config.yaml
num_hidden_layers: 9
hidden_size: 192
num_attention_heads: 3
num_key_value_heads: 3
head_dim: 64
intermediate_size: 512
vocab_size: 1288
hidden_act: "swiglu"
norm: "rmsnorm"
norm_place: "pre"
norm_eps: 1e-05
positions: "rope"
rope_theta: 10000.0
rope_fraction: 1.0
qk_norm: false
attn_scale: 0.125
bias: "none"
tie_word_embeddings: true
parallel_block: false
init: "uniform"
init_std_qkv: 0.0146
init_std_o: 0.00345
init_std_up: 0.0146
init_std_down: 0.00345
optimizer: "adamw"
learning_rate: 0.00197
beta1: 0.9
beta2: 0.98
weight_decay: 0.035
lr_head: 0.00756
max_grad_norm: 1.0
warmup_steps: 524
schedule: "wsd"
decay_fraction: 0.896
decay_shape: "sqrt"
final_lr_fraction: 0.0
batch_tokens: [16384, 32768, 49152]
max_seq_len: 256
doc_mask: true
train_tokens: 264500000
max_steps: 8611
dataset: "wikipedia_en"
Each number is 128 + 24 x the weight over its row's rms, rounded and kept within 0 to 255. Layers, rows and columns count from 0. Numbers have three digits each. The size before them is the row's rms in percent of the matrix's.

# layer 2 MLP gate, 512x192, rms 0.0926, rows 327-398, columns 0-63
102:125116133109120130117122100156163139109128138103102180125129092134137103079144156129148141069101156132165130104087145101139157070139139127099164099154138140151116096101122168136147111106137138
102:108135113148132134103131145120122127125145155120115114098084164109092135142133101135082123150115167100154128141153133097177138101115134104125165143156102138134152164123092101102176110157121163
103:170183100156105116123099114120120141084116180121145110103114144122118111092155156161132169144125130108134168142113131145159142098169094138106117125123148138108145127141152129117133127184074120
107:117120139087102161137115114135128121131141159159102118076086146098133132138147135105132135134130170130185134142115149121102117162147136153118104136142132109110151121119101139122147105119142072
104:131139136152139106130116144108126133124115160179085095126129143188073122122149115143138126171125141124107175121108109112137122091125078134141135130183161145146170158084127115133130131135142091
103:107143076117141116129133097129160153096153155137086138092122158105105097168103100118080139123102196099115115154134118140157121139161092142155098174102131173104133113111137121119126124157112130
107:156120124163119132129165122104124167114193155135115133108141131120133140142133144122108144189117128094107115120104108149133154115137116122096142106142105170120129154120089097117093120167138131
098:174147120088124118155117115127115122148136127146121122061134148115132141114081114186087164110150095186118126140156072154147143098107140097155095127150150100163173152102107124151138196116107126
101:168124085113125122155141146108131148157131120121115172144136144110123174115141152162132131084124114142074114107151130160123109114165128078110144110144160158148127123152146086092136142193136168
104:165122162126144109155118091106099161099132161130157120115168124111100176112108148169134136089138169095161097142122111142150113085149113125106145144103103124123117159160106110134139126176128144
099:093109113162085125091107121105117138133116111152135123177101156156104145169152101147105090141124170075094146144122164172120096119100136150166124108121098187118160099113121131111135131154123119
105:146128087137161129116164097155142119166153088108143076150118128116090110137155128109071131153111130119090132121137146096090174126071131112170130107126134133134127098102151092121124125137160133
092:143136125131127136144116109134107118125151100123107088171107133101064122115092167098079128055130086127150124143156130100148146153131128147141101143110116135101117081162103136088155106137148171
097:142159097144123092136171103143119152126126124138147141099151121123137135072099096119098134121154159128134096143150149173136141117138126112192102125120154161120131159128108165129144193110149122
097:114138145093102131128127134089148100126131130151105133091102083125175110128126158129137139122131140139177121144077127100136092129095178110114146139096130139141113132106134112157147150145131168
097:132082129116092129090125074147174135134091139114158188167111151119087100176117134107134122145132129102123097173101163123126142174164133123108137120153137127136146123109150103115129122139125122
097:145108127111154135130159137094096125122164151134150112098156100129135127143183142063136101111144163129100128143123143167120150087144163071081144125120154159160127148139165099155120139106157107
103:084115155130097117122116143162146123119156126123110093106115162111205171122097119141123156153143129124147120135119102142161123112142169131118126133077145177129112106127121086095146163146172139
094:156087165118108106143121157140126168142149147152130157105115113139085133129133129132115150112149121101150094142120110095092142092145123075133123121115114141118087138124115112150167069128130145
107:129103112112140136136128115077143105151153113138144120140136113105120149115139099118131122140109145109146093135069127107112162104149160155121130107127145137117108145129140095164146142159171151
100:137119153171082128144136138125119133157111119106111122135134167119112121131128108145138136120121174086130150127123111121137161167119152117150134128147086120152132133083127102139130079127150157
107:150142126121108173148104128135073117147136140080084141101131094090151144108168130161160139100143124118141120163089168105096146151127113119101161125114135148097155174141102132089159142118151180
097:111114138059112145128125136132115152120078159163101121159122122131134136125115118124112155126116155106115127157142132148121106131075137188103101140148120127126118128123152145117154155129133084
096:104188079069124149116116111172152132098117124158095115162176124112132118104136145132120157081117137095071144137141150113117146120125097132141148108161139146087107095144116138138139108133166161
099:154173116106141131152128111089103102106147102104082151093126088153103109133161096135134130128135139159126104134089145124117123117148099148129112134111145133090105133096155139164114145113137142
101:095114170111097132102110119120136145103143196110086121083088088142118156093078172121104140136116112135124176124130119094102180099118125177104156096109084118102085129137125121158117119136151118
098:120096134145069186139112161131125139147084139151126142109140152121145147135130107138124104138160131136086105131115133149110130176160131146157122156160129107130113185103126125147128147134144115
102:152141138114132172121082064119143124125157131175125104163166132114108129164140177112142157115102140097135135102143142162107146114123114104173158153144151167142129140112108135117110141173152132
099:129159116110126107104084120117116130118157120076137112121144106120166140091158152135123093124130154141172104118132141055153156129109125113132089109106127145132113101122140141113144136129104102
097:101080123120188125101170126151136150134117114077144148144133121135121098152148157136127158128163144126142077118122117099120162099054125136100104146140136089146130098171164108117130132121125111
102:127144171132111135130113118096160111124174120121080149105121158134101124112066157177149126139139162141123141093137141128160157161109085130153158109144116136155113093110135116139110147130097105
102:125112115151159184104087130127111118160152156141127106107096119163099109175112133117128126136163173166108110132109158109144159097116119138142120123167152164110165095123081106170107108155135123
103:157144141088133157075161119103148181110097142151103125101090160140150137112118108070098117089100162108129116129090095146084124128102134126150133141162106140112151164118122113090155167133136123
093:118139119149095126112151128126113096128148103132125137142145103102138139128119100145136123102142162148150128121083138131129139120104101108142146176161158136099161139117144170124125135100133176
096:161131078116126134137125114153098148132144090105110132161116117144178085137146173114151138101111142115146147125102123083143104121128103150153142104127133104185137118148126094121128175117176134
098:149128137098163163076080161149142125104122133152126101119114141113152139128106100141162109121147125147136159173133094149131082108137158116138150095182131068179103145119083105094111107133156103
100:115124161106120152149135112123099074134142133111143092146136157097106132123116111151101154094143155112145140126091107090161123132131168116088131127142134151106149114158109105130132152089135124
098:138143104095143116138130085109127124107160160134138124128178123142153107106117155152135154134146187111111147104114075083128131079096075139128119154121141104153100136144110087145122157117161116
096:153111131175101125148125117112162102106133175078106125101114103166161145157122173113130115147123173101149141123111133160114143137128143102103141152112151135107106134141136092130130134104146101
095:124142112115126103178113126113129139148157143126104112134123142187122165136121135128148116115108125140100165126120108107139121133128132105103124150159134132129105173162133082122144137120089126
103:094150150079122151096148158153153167152137145136099177117087112144095135148132187145115118124124171128099112183130121063156111090158131137111140136148096135098113128134096134135119169129100061
097:111154133084147113113111093118122112139142157120105124136156152142101127106129135124132159123178166100192141137136118160109155144188112074087165141112098127140191146119140135160137091130115102
110:113096137105108162129133066105078114086136098114096120085151138087135156148125140125091146145119158124139146154121098140134156145115133108110120155102177124088117121145153109120111157103141136
105:116107133144132147151176119125130178162107137132124112107121145119111174104137128101113145155089082113130131204128101137107103152153108105093099109136114194134123138109123139150153146124121123
103:112151151121158083129098100152122100124140132096125107110086109165132136103094119158121107131095130143116105112125121141149130154180136152112167128122150127115120124152108127141159147153159103
106:148110109121149120129132134150079165125158148165108121129129177141173098117142122099115154100118117094108126149161113146130173103133077147174096163131142075123069154135153119099152145135127125
091:122111123096122136130138085156122105105095095131163129172130141114106139144192138174125184141098137134121132156127100106152119106114140119133158111164115098114110152149088118121089150115152127
094:092164131127117089142119096105149090118142096134121125155215139129148128143114153128134125084119119117082113129125140139172132118076116154169147128133147137143111137168114124096100134152125138
100:102097174146126124100165095094117109130162129115138106152103117108128115136118155208101145105152114149138139137105129129180135128098133091106121095134165142151159108131082135152152149103123095
097:126132118128115146108161098118116159096181149152134126135138118140116123102161114139111133157143127121132110127132111118131090118095097154141149110127081110128117109130117139118121150102104046
104:135140097107129128090141079128098144124110112100127090134178123116118127145147124152137096132129108148131159111097088145170162174125112117144098155116147150132124104110166139130122161100083123
097:113181109114145139132139121103130106159103120103113106096106087116114158157148133075108145110144167112116109105110132122128203133110132157139092120118148175157148144120104119167146097190145112
101:161132126112133102143125122210132121141152111120125093152155157128121144113158126099088135137134116114154137143067134114137095171104129170148125141051175162161106121116116084112080167153133128
105:111114142118118145114101122148155150138062137156105104097148133117159139138125124169129144118110183070112125124128141153097092168132126186136137116128126142141106108127091081113096144144127106
104:134141135127130107151161146097104156133102122070185122115085075164086116159162158142113141113119104130153124134127134074156155119152119115132161119128123141123099135132132148118121144136188167
100:143133123142084105101134133123132095141091147135080106096141106135186133101130189111159136144144125149103141168098134082153103166131139135146085159134131123114162107145104157122129142148152114
099:152150107114112123143109094099108123126159134121141129120157132128141152143176134134114167152140147159123133161151170098121173151157112145142134121145162123111071103128105094134114098163114095
100:146081120118089145118135142114136117147153142147137107135114101168121128120150158142127144158145122154139147144094105112148119106109120113143135144137113153145150096104130140120128130114153099
088:134127129116120091133095148098152159113146109109115154125132168149115136102143136093173087148083157130127145134116130149140118117113133078142107146132166147147161098087106114134140152110085102
102:120121097085112121191154109156154124119123137128127102123121160116107121134138076162101167113136156143147131121136143151173109143136170136092140125156163191104101102116105125120100131130129157
108:141163102093108118159098138109141144143083142122108150123120143124129168148128129120122141109131181089134088138107139137112205108126119118140128127170149136118132124105088141137112101154155116
103:105118132129144155122147145137114121165077110122137151168100097132098126140148072128099125088132122156108157116112153126158119128146166133159113111112111156087119123101169136123153112101190141
105:148130157121107128143127113101121115166112161168112128133133184101103132163092116120122128143152149096140142133122134111103137125088156158103123101110203167129109142133133155136141130103127124
102:113164103114138098081121071156129155133159145127096138126150129128111123143142162144116193121147125117156117098120099116152098140163108099124097155153167169128132120122153133114137162167151107
109:124120084117113173173143147112128172150109182119132117153139153159123158070160112129133143117138195138114120120132181117127165148154171147143101121124170156085105097119172135160147132144135098
097:131110158089168113160138120137171145149114184140136121152160112097108141148150171142138129101122146117150158098180127098147155140109149149161135110126137183117103133130071066146158105151096117
101:143114134136084105091135139181151144129111115126133098149117120163146153111119087099134132126144143109115071122079128163121098113090140164112171106158111128172103119127120124127133135134134081
102:110116127096118132100124106135141131157130123120120105155139097123151186157093146142138134132121149115115112144184121127123126146086156090108107115143094154155101125152120104111137125152179107
098:156152150110134095135172126113143096113126178090117141150140118138105122113091165114076139110123124062118091136128154113177142155116121156134131109110170148116105159134134141142131142150165118
102:133144134088101118120137119168128133137093123145114134128125111171153132106128160148134124128171160088146139097112124130155126118134114139155138116174137135173151120114083152138120146123130155
096:157095084105122147118159165129094098124137136133124104115133164094149115142142118117100131109119128157173108080106143106206154144158139127094114138130144150115129076101141124084170156140126163
097:131164105090126153118095140116118111118132117143115097120161149103142202149180101121124144119120156138132142103180083152167135175137112100148102139124147143153120148117157123081144122118098144
# layer 2 MLP up, 512x192, rms 0.0896, rows 327-397, columns 0-63
101:163154131160086129116115123141145129116140138110135164158162112111116129111116150133154129120172151106124123098148156145096129119120124130132113111137165132141138089072071117142167120163097126
107:136173114152133131120116117072151132120103148102095118110138131123112095111136109175122095159137132110120096134085157109170125155139133092115166141162119121145181159104083127103131103138110147
102:153123114105160143167117163088117121139122151081168112121110121111159101145124157098137132148136173133084162123131099154086145105146107148144144170138182135146135152150164103135140127097135162
104:110117111114126125179134112133157134124128118157108098138130126151104155143146153144159144121110133114126142115131147108159093139168159104174099113159134100099143148183142140131111086141128113
099:137115127147161155192137156122103124134100120160139147131109152124100118170141085084129116158130108101121139112158114125136102142136149160155107163093125096105111161151146150119107143145098130
105:110130111112150119176106153128118081117179114128123131138129144119110104141145124099155144123113141168111156128115117097122153134103127124153101122114120107138164157128174110158157182130112157
102:094127118126147140118107150129152109128160141127129184090122093156093153145092082109135120129145112115155158096164120120123148139135155117157119088143157074138110118111106146143160100113155103
097:126147115153150145114121130140085082133157114097090151094135147125161139140171124139129137082161133129144136154130121151153148066144130105182140154137130132143110139104136132141108166102125121
101:128122112116109119119165147118214158116108124144116133118126077114119147116111141110136118118117146108116147152140167103098118143127143201120139149154139112096125179109118128133146126160100115
102:121152147177142123144102116146116133116148168169177138130154153142163157126124135156139102114094151113097137118130137167154157102112149124097137118117125140091109145118148128153169145140125153
101:101131126159113109152127129112147105086103136150105133109089135120122119188139148142131126130102159118151177128139104125114131119145113123148093119103109111133154102129098165148109141111111100
107:125172105132131140124141150052077134168126117119113115097095151112116124164127146100089101139161142115119091152175122122101136213153133114153111108082128150117117165151147114133156133115117104
098:158128139151098102129111180121120148157114114151141134118135147100156118106190143128084114136079087117150105172117174139146085128120143130102126099124112158153103146201146149097139137145091115
096:174129146074164119106171116159164113126160132124139139118132124124097153106143102114154113093094123136149115071134131142087127176090149127109111176139106079094140073131135138126093137128061140
097:148144162171160161098093143126137122162136144115095100182115125128073116110113116162128105121147131094141155178127095110111135123142112129098112100122109124166106101123118136166121142128118126
098:126118161141142120107131131129129156096127123162135125178122110126124115104176146111143174112121147108136176148115139093133163132131114084116092134161145115108144154176114150134132183139135121
101:081101089175147134081147130130117125125091112136138142151157137145109082139116142092138118112087123123085138132128155181123142146129134120151114099112092129157115160131128105136193068103139151
110:148151098144153152137153096109132196112088110113173145131108084124092086169150134098119144104092109118135094167159134145122122150149120129167146123148116099130142147112130124152128105126112103
098:152132102141116121094139156123122129138125154119126090128137113132135126111141133160118103141109144140137142128108132080136066126120157108138103131080111104157120159114089133122131102100137143
107:126146131099084117132082098127146185111145123202137114063137120100125119114120150135159120157110141127126092154132149140125120164137139119105161145135082150118182129116128116105131123123124119
096:187147165150090148140106160105141136127114152132154116143099142137101111123137144139112116138088102145168142160146110101120128112109124133124149117133139147127111097133085158118138124151114130
100:130128106090134167149117131144169124128100145151137137136124158149174119145082132126111162141138133141126116140169112138123133144114145119146077163141092131156119129157111138134081165155117113
095:122156089102140100152143155141126152141097125157135124109141126209122109176135169136180147163144152119113141134121108166120100121143118108087120118097138142102166144106105123159106121092137079
096:117174125120159130128118089135105146099137150122148153163100106132173119128077114109142105082119100104129160102149123110118159134118143144111122147142120117118118146112163161144157141093136085
100:164144167132143162099145101128101139151119144084125159192117139147130134124154140169133105103120127093196097078086154143118086118098108099110102096166138125158133112127120138118152160129137169
096:129112117167135130117126131114155123126132140116184099095094160154150129129154155155126125142121116131134147118185141138138164127129093134133122127103186109179134114126120157145112130146130101
097:154117153112098135106094124153123123167090112190147163129164110180102126133120179146117097129110125136083138159119157139137099139134130118130120150169139102148124160154113143149162128152106123
100:147048140117136104132144136126134150164126096146136158138090110143116108150140126174158130143140104097124105148114117147079108158118131111149124121104182114109123147125104145123157168122089125
104:152141130167122175109110106134163142083110144129093139139172079158187139117121131137130129104133135151166098150129111082154126142145134182108158143163152148163135164146105140148121121132110131
099:125119114128150094091098151115100086150103104107138092170124115093116092110124119117102135099115109137163083116115114110134158110108105129108117115137127156159162126083098083124077124096146107
100:156125140135111139170165118134139098103119154101097150115095120113152089161114128143158117150049120179094092156146117106148120153131128107122145144082110114117132130116160131129111153130140173
096:161122140089105167096109116089154115151134154091173115146101182137167163121167145094157132154154165115124126124154133136149099096124161172099120109119122159139068119113106090114155118115165119
102:106132117116159115119105146118124133091139128149159143136129102149132142104162130128142134126076141152164122132156125140112175129142168174143142144125194145111111125144138143119138118111089128
093:091165098097154101165131100102131145117143111108131108157142110109112114112120099158148113137094138084139098102123168103116122163130151170104119128154112143104159110130127116130092175140118116
100:128132119127139116200126112160090085136116137092114129133111130079123086116107121130123124119145124136107151152155171111166148154154132151103125153171145138089132118094125083131139109117141140
097:115111176090132155189123135162143181091073103174095136147131103152127147104122127124148122142143138125084127109125164139101124091156138159139181112104115123114085110156120149101111132141138106
102:121152121158140123138123157108159103133157152127110142140172141135131145128148170110104104148093101133101137145153142131101164128115120136140114075099135112159087142124102088133128129156123134
098:121120126124138158140112145127161158072186115149118138132130097137204154087158149098123128121138137131169119170151119145108094133135162092115109095105128156123131106148130102145116141150142150
093:151124133114149143127142146125109132154167115141123122119123155144110104137154140087120115100115113117127118151164122106121085108117081119114128114078131171116116178125118141088155126118160105
095:123147140094143157141149129084123108088150115122142126131132107152154134161163137106142169095183106132135115141137125149107130110132174080113159090142168121108151128147157143153122106098136157
098:144106123154086117158132167090096136125129144157141108100165100146115118103153159103126123107151151139110177122160103121131149111092134114127127168172174127142099141132133130137148100137099137
097:129114139121157084154144135102162140087082096166105133137103139116174091126111127116135110139137160091099080135103151120140125179152120154129132127141187123104157165140104086130124144103135097
108:147109065120112134099123132115126125157124087120110127126073152104121130091145157123103132150125135164124167098130125090131155151087102076136084110136137139138114118129130113141110152121093080
105:118133107138104146162131134156143141070072105177124103127138135140122125111153135141146151109110153156142099177155113136139111144178089148150182118160156111098126156155127114108132109119130091
103:134181107142071136111114136105144141156125091118127130105127102125138115110126133150131133104134111155159087144149115144110128132209092124112113166132142144124133143140120114110152115123136108
106:172131119124118130142187109146113091136101159061097169128137132129109136123124118121111131086145167124129116104116125097170107099120136133097147121149151081203164115089111168119116136088140108
085:137138092132110121104119163128157109110144147114099155124117081090138109105093139072135083095126164092148099072121146162130153125147121112187126158105113140134116126119169120118179117158121140
094:167106135181132125137150173126172134075144146134152127107128137152117104146091115141138122153121118131135130138102119079106129137132159151129155125125131111157164074080129131181099143118130132
100:157144109108120129147119136152120146149126135153149147086127182158110155120147092125110136142123133117133184149127146181111119113149146081131104132094153125141150169132159141099130124113165130
096:137161109102150150097158127122100085085151097117119139124081110158113137117159114109115152159134124127106115174147134114122103129154094128172154117153114094109146148168161142115157110114168135
105:158160159120130126170133146078149112121166126107157098112120146124122105158118101141126150097165084140107134119154128117141106108113162147129123117155123160125142111170154138132129099107137110
099:126144100125105110139113076145173144125113123156112117133110117131125132156130139113136153135159145084163101125094191113148166113087132143119137130133127160146114124142086124148162095151164110
100:141111136131113140152148079141058123140115123129163072144100140135132105137100143152126127135068113124140082125135136106122119116141163150149166114130126146100109131155103128049140117128119106
100:124120158112155153104168096130151166121116115100115150122133068141146139103095142158120127115165131134148131114127159091133141123148121121085142112120129105148156128118165181138111137130128110
102:110125122131117115128115143093153180120112129118169126178100167149112105150143127142113139101094108161097138137138096133201123187116132099133144123106103120167102136156129107110143110149175141
102:115131127161131144082153110129087176123132109162137110138132097082109149103102117086148127093147112130112136143124096100123117149065106123169109140072126130123128152135136143123166127097136122
097:110142124109198128098107108133118108145131174137122085105136120124128144123145143101121118144161157159119108125101124121124156125121113134124086102133154118146183070098136179145098149113128081
101:117152090107136135108129116116109112132137119159090124095102136113144147176139134135111136096155131092148127161137078110103104150118154130100113141162155147145155097124096147153119100136109082
090:148136142123160078114088165105131125102153116065085114118154105159090079104129160107133112133140181108154140131104134124177111133120183150106120117149142126155126082133104077138101118140090117
100:102123109104130154155133108135183091088123126156095143106137158108116085103117110136097152122108134165113130142156157143127091127161157123159111161085171152145078155136106120092124152103122156
110:123158119108086137115101097086161146133134136119088137101123132063124125121171099140113132123141133120147129127135157110096136094154115110134131170131106112136094123096137121130126152110130136
099:121100162149094153146160092189167115179074145164136119157132117080115137113126142159101089149141111113101134146133133155123138109132137087151078123111117108182143133124119139132135151120172112
106:117160108092102111156153160130108154151166153124165137164135141103105133131114126110153124139135162088106128134137100169108124109126135123132096114144155097149122137161068129126132155086109078
103:142128137088114118094135079128145109153134146119102138207143105128118127178114111155136112161104142070121172114095101144111132077070149137144097149096142138126134141124099127115133134144103168
106:172116164115098133140103124150140128137110172102162116123152109128158150166131128145156139150144136144181142132093114123119161135170108126091143165136140134149140130126119131140113138150164135
095:117146145147146167102103160132103114119147145184129145123108145077127130117141092099128125133097127123131092122151135101157143099129092135157091125150116113122168143081119143100149162131136119
100:144132070110087150116127108113104123098134108068120151116157116118180131120139137121173121174157135140172117127139086138131156157169152083119149134108118175161161156115151168140142104122111101
107:148149088113129109107142165143087128150141146120121129154143096132054115149123139143142144147120137118104128122160100111120162094128088139135150103136165082133120130116126200124168121148120127
097:182160169120113151164130149112124151136129126146130100104126120119127123132135132140109100101129124090135197134151162156152124132146106081108117145159114137102130087141127140128115102103127137
098:137121116160161133138108183105169135129124114189142101107104170149113099130110126097140147092111166139105130126129144183131111145081125090122134111159117170131116154132092081130128088144122144
097:127137121112137160106118171129135120111112159168133096059113122114128118125102162139114144111136125129078138106119173193115128134128135098150136148126104153071108151138160140096164095143139110
# layer 2 MLP down (transposed), 512x192, rms 0.0899, rows 327-397, columns 0-63
100:119131117153117106157143115145140109106153150152113141138158119173119113172147132147142187155151068117146118082114128132151117147107119112141166129156161172124131106132127108133152119167113124
101:135193152091120108084103098120127113116127137136122129108120139132121124129147090133069054138096183176131121112108161135131116143117135131093128123131128134135109172106107152112176103111119134
103:157122122166115173135111095119181148063108107122109156117145120097147062153134107093082108095121108130150128117130134150086105131107094144116140153124138119078116134075138142140187087138096140
101:148136125135160129129148137143147159114104111121120105133168097140107125093132148160128114113141134117138088182113183149138136104101112121071098131105102111175104129114119072181124151115149127
100:079131126101105132107111107146112111134109144153112111101143140128114129132090093096100084093209068184131159125140161138152085127155110117143105133154141103120110083151130115147122149147104098
100:142115143160121102128111139121135110140129118123109130119159159105166105148162141188120120145148100159128108151133135130100114149118155160127111137099149119103151130123148131116098131136134091
104:118114142122151163123129077121122123198122133102151158133124120141115125133113173107147132122137131144105112123138136121098100096139124122151129166096150104149119123115110133094086140092140161
097:171130133157173136138111141144118149158084118127123181082126139146140132112111126116112148109144129199150115159131120099138106173138148127126113112150136143095135122124091110103178119125097160
100:112097101140110123147145130149131111127120136127095099100134135095107142154134144098165125139142093096124113116103114161111090137099146094149109128092115075128121108173141142093132083126126133
101:121133142150096145139164111134147111128166105128114143128096143086143119126121141169160148144105088142110179080072137101116151142147131132121136171089122152121126089136182133127174142165172120
100:143118117110100129150136140138129089192134149147114089143162178113133150118127116106108202095102085201164126123107139142129109151146130124133127117150157109178131137124127096148125164130123107
104:140138159124103135122140127147126123123081146109106080102112152139121133136137150100159128141136109128122121157106119110086119088162159141153127136133146130154148100110116149097106144154142126
099:142135102141128106164153149113122125134090157100175112123127101122152107131156145116224190135100203104136107120115106150128141112141132126108160124144120115118136116093121126226131148139127161
096:117150138072164130101132126186145104160141160115145119095137129122132124134158120165050151190132126148110155129125163125143100110148121135106087120140119148111093164090135134110155124141097176
098:094135087118129139133129154164136095104127125093127146145153099105124155179122133108102146106155184096133140116152095143105147088115129155131114142118125151159169125171125122109149132147169138
099:139133141137115132118155191092124100164121131129092132118141108136110119045148138131148225129121122137167150123117140110125149109137131158150136162160127157139103120109112118086097138149112138
101:139137088106136123135112136103111148134113138162146164133097148188131148143115166139115119152077163105156121078135106180140176133163100149152084144132114159171140122087189106150135106145138116
095:100133142111128126143117055125140098085120138112136105125176101126124092115160146090106122148137166095142071128154070127121114153133081124163116129136136098134153101098156156089080122139111094
098:096149126143120128146109122121134141110105108071130116115123090119154130136146140133134124125106144087156150138155130136117136154148143144144135162152114170129113108155098165156116124153107124
108:113137109120134105136133114140131117046084108128124142121144119123113143114101165123094167146140138128111123143152139126127094134139120119121124135097110155084086119114148146163149144111133143
096:078120137086134097095143133149104129100131107115118136073109106126100153085098089117124105128143114105111159109087125148137134152147141135131109105133125115138151140152139138124156152110137100
100:131119176158128176119152127143110178116122167100147132142138162125142155128147099134130193166078102066122118138138125178160138127124122091111108108109180078137137154152069138142143094110089147
096:144142122109139108132115139159058135116058100137131118128122139129132131119130096130088122132093131129070106098129172128142109117161063117104114152130137130107148100146129178121109137148115154
098:108132087101154121097158124127138121147105096123139135129148129117127096134122093149172166116185130112117147110142145102150191148111141087124124101150054125098121120131134108076140150071135102
101:120196136128126144148127125116087155114106109155139140125131071116114151127128140153135171141137154038126165122145135119139126148129102115107124087122104165142145130177049110145099111138104131
094:154096135149115147131123073137149123079126120124137130115108153122129174134093153105151151114125186107127118124120150118152115138152179146167170133109132097105122117139174102126126131103125151
096:103127109093104114129097129127131107134107100138106125122136140135091173116181154112108070125113136161116139142103116117127118103136140118120111127118121112133133175141158129100100126162098152
100:135109096150103150114120153161142084155080138125156152089124137092115132121123096129111147152116115166130152130143104146105106151127123129139141138113121104100148119121149153141097125137141144
101:140148145115099146111180111165166118101129121146109111127130075115167094132099124094156096110129122162113129118130098150134138144110133144143149151173113176126114100112123106132161095121126169
099:175103143162123097152104113091115108117116128111096138111147126095141127162176145121170150154141152089117165171099124159122138112069148118108124112129161109124092154148164104193165093129141137
099:116117124097114144124117130145120151152159152108133135126130150108110099142095127124110052124142117157108121155163159147112086089131144124104120108134117114114129164169118120105148115090116126
100:112153133124092166124156112124136109085137140077130157143144124110134168137133082095162156162132105069119150094165103122132110131103135144113156087129108119165137128147153158140121164120115136
103:156123126121129074130135144141128129185098146185097180126113106168116145111149147090099175156131157124085143144158101139090130103086131185180102159165134136137096126177153126150136104115105106
097:178100131115136120105151142128156081168139136103123125148140143123151120164080090126155111101117124118129155153111119168154145123105101113172121127104128118134139086107228123149091089105130131
098:154155150130103109106140132157148158139138109105118137123104154125125128157134123144138126104145162116175112132101090117135089095140097136132137177106092164135164163121196141198115118118126143
100:080136130125124110139125144145147111115124146126127136098096110160138139122137131134141190120114101095117102122114096120098143125086133173132145138111160139126104151165145130152084135151158100
102:077135152109119145141079126119102144071124143139117130107106135147125122115180172152107176154107103083130126106172114100158144118127127112179149117103178134104116152092074162139179122150120105
095:127113146122131139127140114112104146112123152126127134090128093077142130156123093146155154074137125121143142139122140120139148136114140122157168119145120119145124133124085107124150111108138172
096:088171139150119164112092128126083165134133118140104114090148136124118152145170132117085131101126116126145109140113145160163147127139096127142118133111111137176108106132109076115114157139087115
095:136110123144166176136127118069121154171129157136140124135114079127090128151141120115121154139128147098154133111178134106143140093150115131182162059160100161168132109192112137125136134134110145
098:153122117177116114157081092087154113094142144178103129138147103114157102137202150126150155112108138169146127125130125170145136149105149100156127131122149142134088115109120116145147117146182154
098:120150106135165147154130124120171128143121176152082144116131150099160126150142108087158181076140093113144151108102149155103113132139075095119143115155100122074115101156137111132156113167125123
104:148135098137190147108156125162141105148112139118104113173105171127107115108119139146158111162169120148136104122089138122135140114094096116170101121089141125121091137162132151169123165145114137
103:113153122149112132153115086114110091180101081170139124168134124129115115093134186123148159134103102125116136086123147130095122113100095120142091145108102164142158143100153121101104119146113144
101:140124118156121104100117132114128130136109129137115152134148137158097123167157154124157120107164122110159126077097116131149088161141135120140121111125108166176125138127131135152148095113174148
103:165115115116171122132116082142147092119126100113133176103132129147136139116180129120090117156092101099156167125110112129143111130139127162132106105148095123162094105150123132110139124141134165
098:122137156130101122107137112108115169067147140145117075149109144134114147140155137139105172085134109039156140141161095112123127112158126090109156140129123121161114117127131150133165136108136129
096:135098178162124170147146105090153163122099108110108139141121115137130117135114141128099137120113100120125110148147130102112122125128208129149126098095134135119134135199107141083088134127107141
101:140105143147105161106093127093124114156095134064112131126111168163134136099115143147155163122108116125136156152136115138128112120114184136120157104146113075126119111092094164094172119113152122
099:124162139132117156132114135123131124112123093158110118122145122076116099109110128086170126127108092159156132125138144097147124133156132159139109107183168135134183106121085128141110123099126136
103:143110138101126173111126161079130168148146156158118114149123104123117129120086131090083131041099177079137147120113085122138136123129140120145122141130119119105180124115141105102122098158147137
097:135098155161103112176136100121110132173110135157121148126133123115147146141124133110138085166176152108166158140174146098132142098166131161068131102094123122147133134144114127168107157156127127
099:175161099117159161112169168144158096136162128144157112139117097137175126148136141120183092148119151164121081136122103133094151146133101147103133103127116094117169178115128135195165147134111116
102:145125141111117168094134141117107147139072102121124091157106167106151093132104116137156137114165137138096160158090143150121154157116139114131103167134100150103144084080123160112187144124108134
096:136141134139130098187150139107129132154149130116109158111125144143131070128140153130155192137092141161114130134104152135151127152144153108147103123117138137171136137113085135159123125133117146
100:116136111125100128146107102125145104145145103127128157165108078095096152163128144055129111110134120194142151139130121126140139095113119138137112125135141132123181132154119145127187084142074128
100:157122102104136126155099138152148100123107137131149124093134171126160086075058130061158112141126147144126131154127142060127137123135138151145074183110097106092109076078135126049074132100123116
101:110143144146098133148161122157125168139128134110082103123112152135133129141162156106096166123138144189101062091079156141099132120090143113123120116145143130108138137095143111094163140158125124
094:138111140118119061114106132146114135090162085111119119116141151131112114097135134115162029132144119160139138127117172118131126136097114099096102197112158099134098105102145119118145138113070107
101:121125126127145128106158148147172155145120102133129121123141128151077112117091135103115089088143113200093103138141135142120166149179119133108152164126127142142147134093144081059131128093154096
106:112097149122133125124152111110147127100096135105113144114137158151111161160140103122157088130126110141168090121143148063113143127137118086140117181162140111109095167130163085162131117164075123
099:143176109134102160153130125106152166107131102077146123144161093140160105107131107127124160112094107154150101138148119120111170083126120141121145133160169102149157116153100125147160153078112161
103:146088094113119090152128141132103146104106132119143151155132158138093104111094157115103205154116095107152136120135132138122103087098112154130111142091114131165149147132127127137112156112112115
102:139078159124152145094147110103156138108111152103119113126139154133124111158140130132140129165099135156120153168131145160143097117112073134146141144092122122146138139069123141123108094166151124
102:140126113160128115119153132091135106149101129136130142107139155136158144165113083120108135092154121151165143116108132152101145206185128144140155108168050147121137161086143149110127098125124155
096:163136119124136107108096148156122118117121133118127157111124138097151116148121133156130183127168102078123154146122158157163182151107161090186145104138103105148148151101146134080111145099134162
101:133109129129150091110132117126117144126072108171140164147160099123137110119179095129134079184159099173139151156111118162131122106131120147119137132177124115127154177132131128115137163089085140
104:090132124089129150127100181151104140132095152135104104112141129111155134137072127116142150150135168163096122121137142107105139124132128145083115142120115129126135156136127122121161116166076120
098:130107158116131089129109156106149130115144140111124142132154111138075094113098168143115145156102161127136156121131131091160102152115110101141139110121124129109111109127187134126076122103126152
100:128139097146069180120129136117110089177169102100124139136147117153113146127129101112083128117119134181148111151165105097162083139145160104145100132115111134118119145144119127106150128121115152
099:135108138098175137172099111150132159159179147151119107135160118112118171116178143126117116117106135116121116141112165122145129143153133126067142141117141130086155122126135117125137131127091149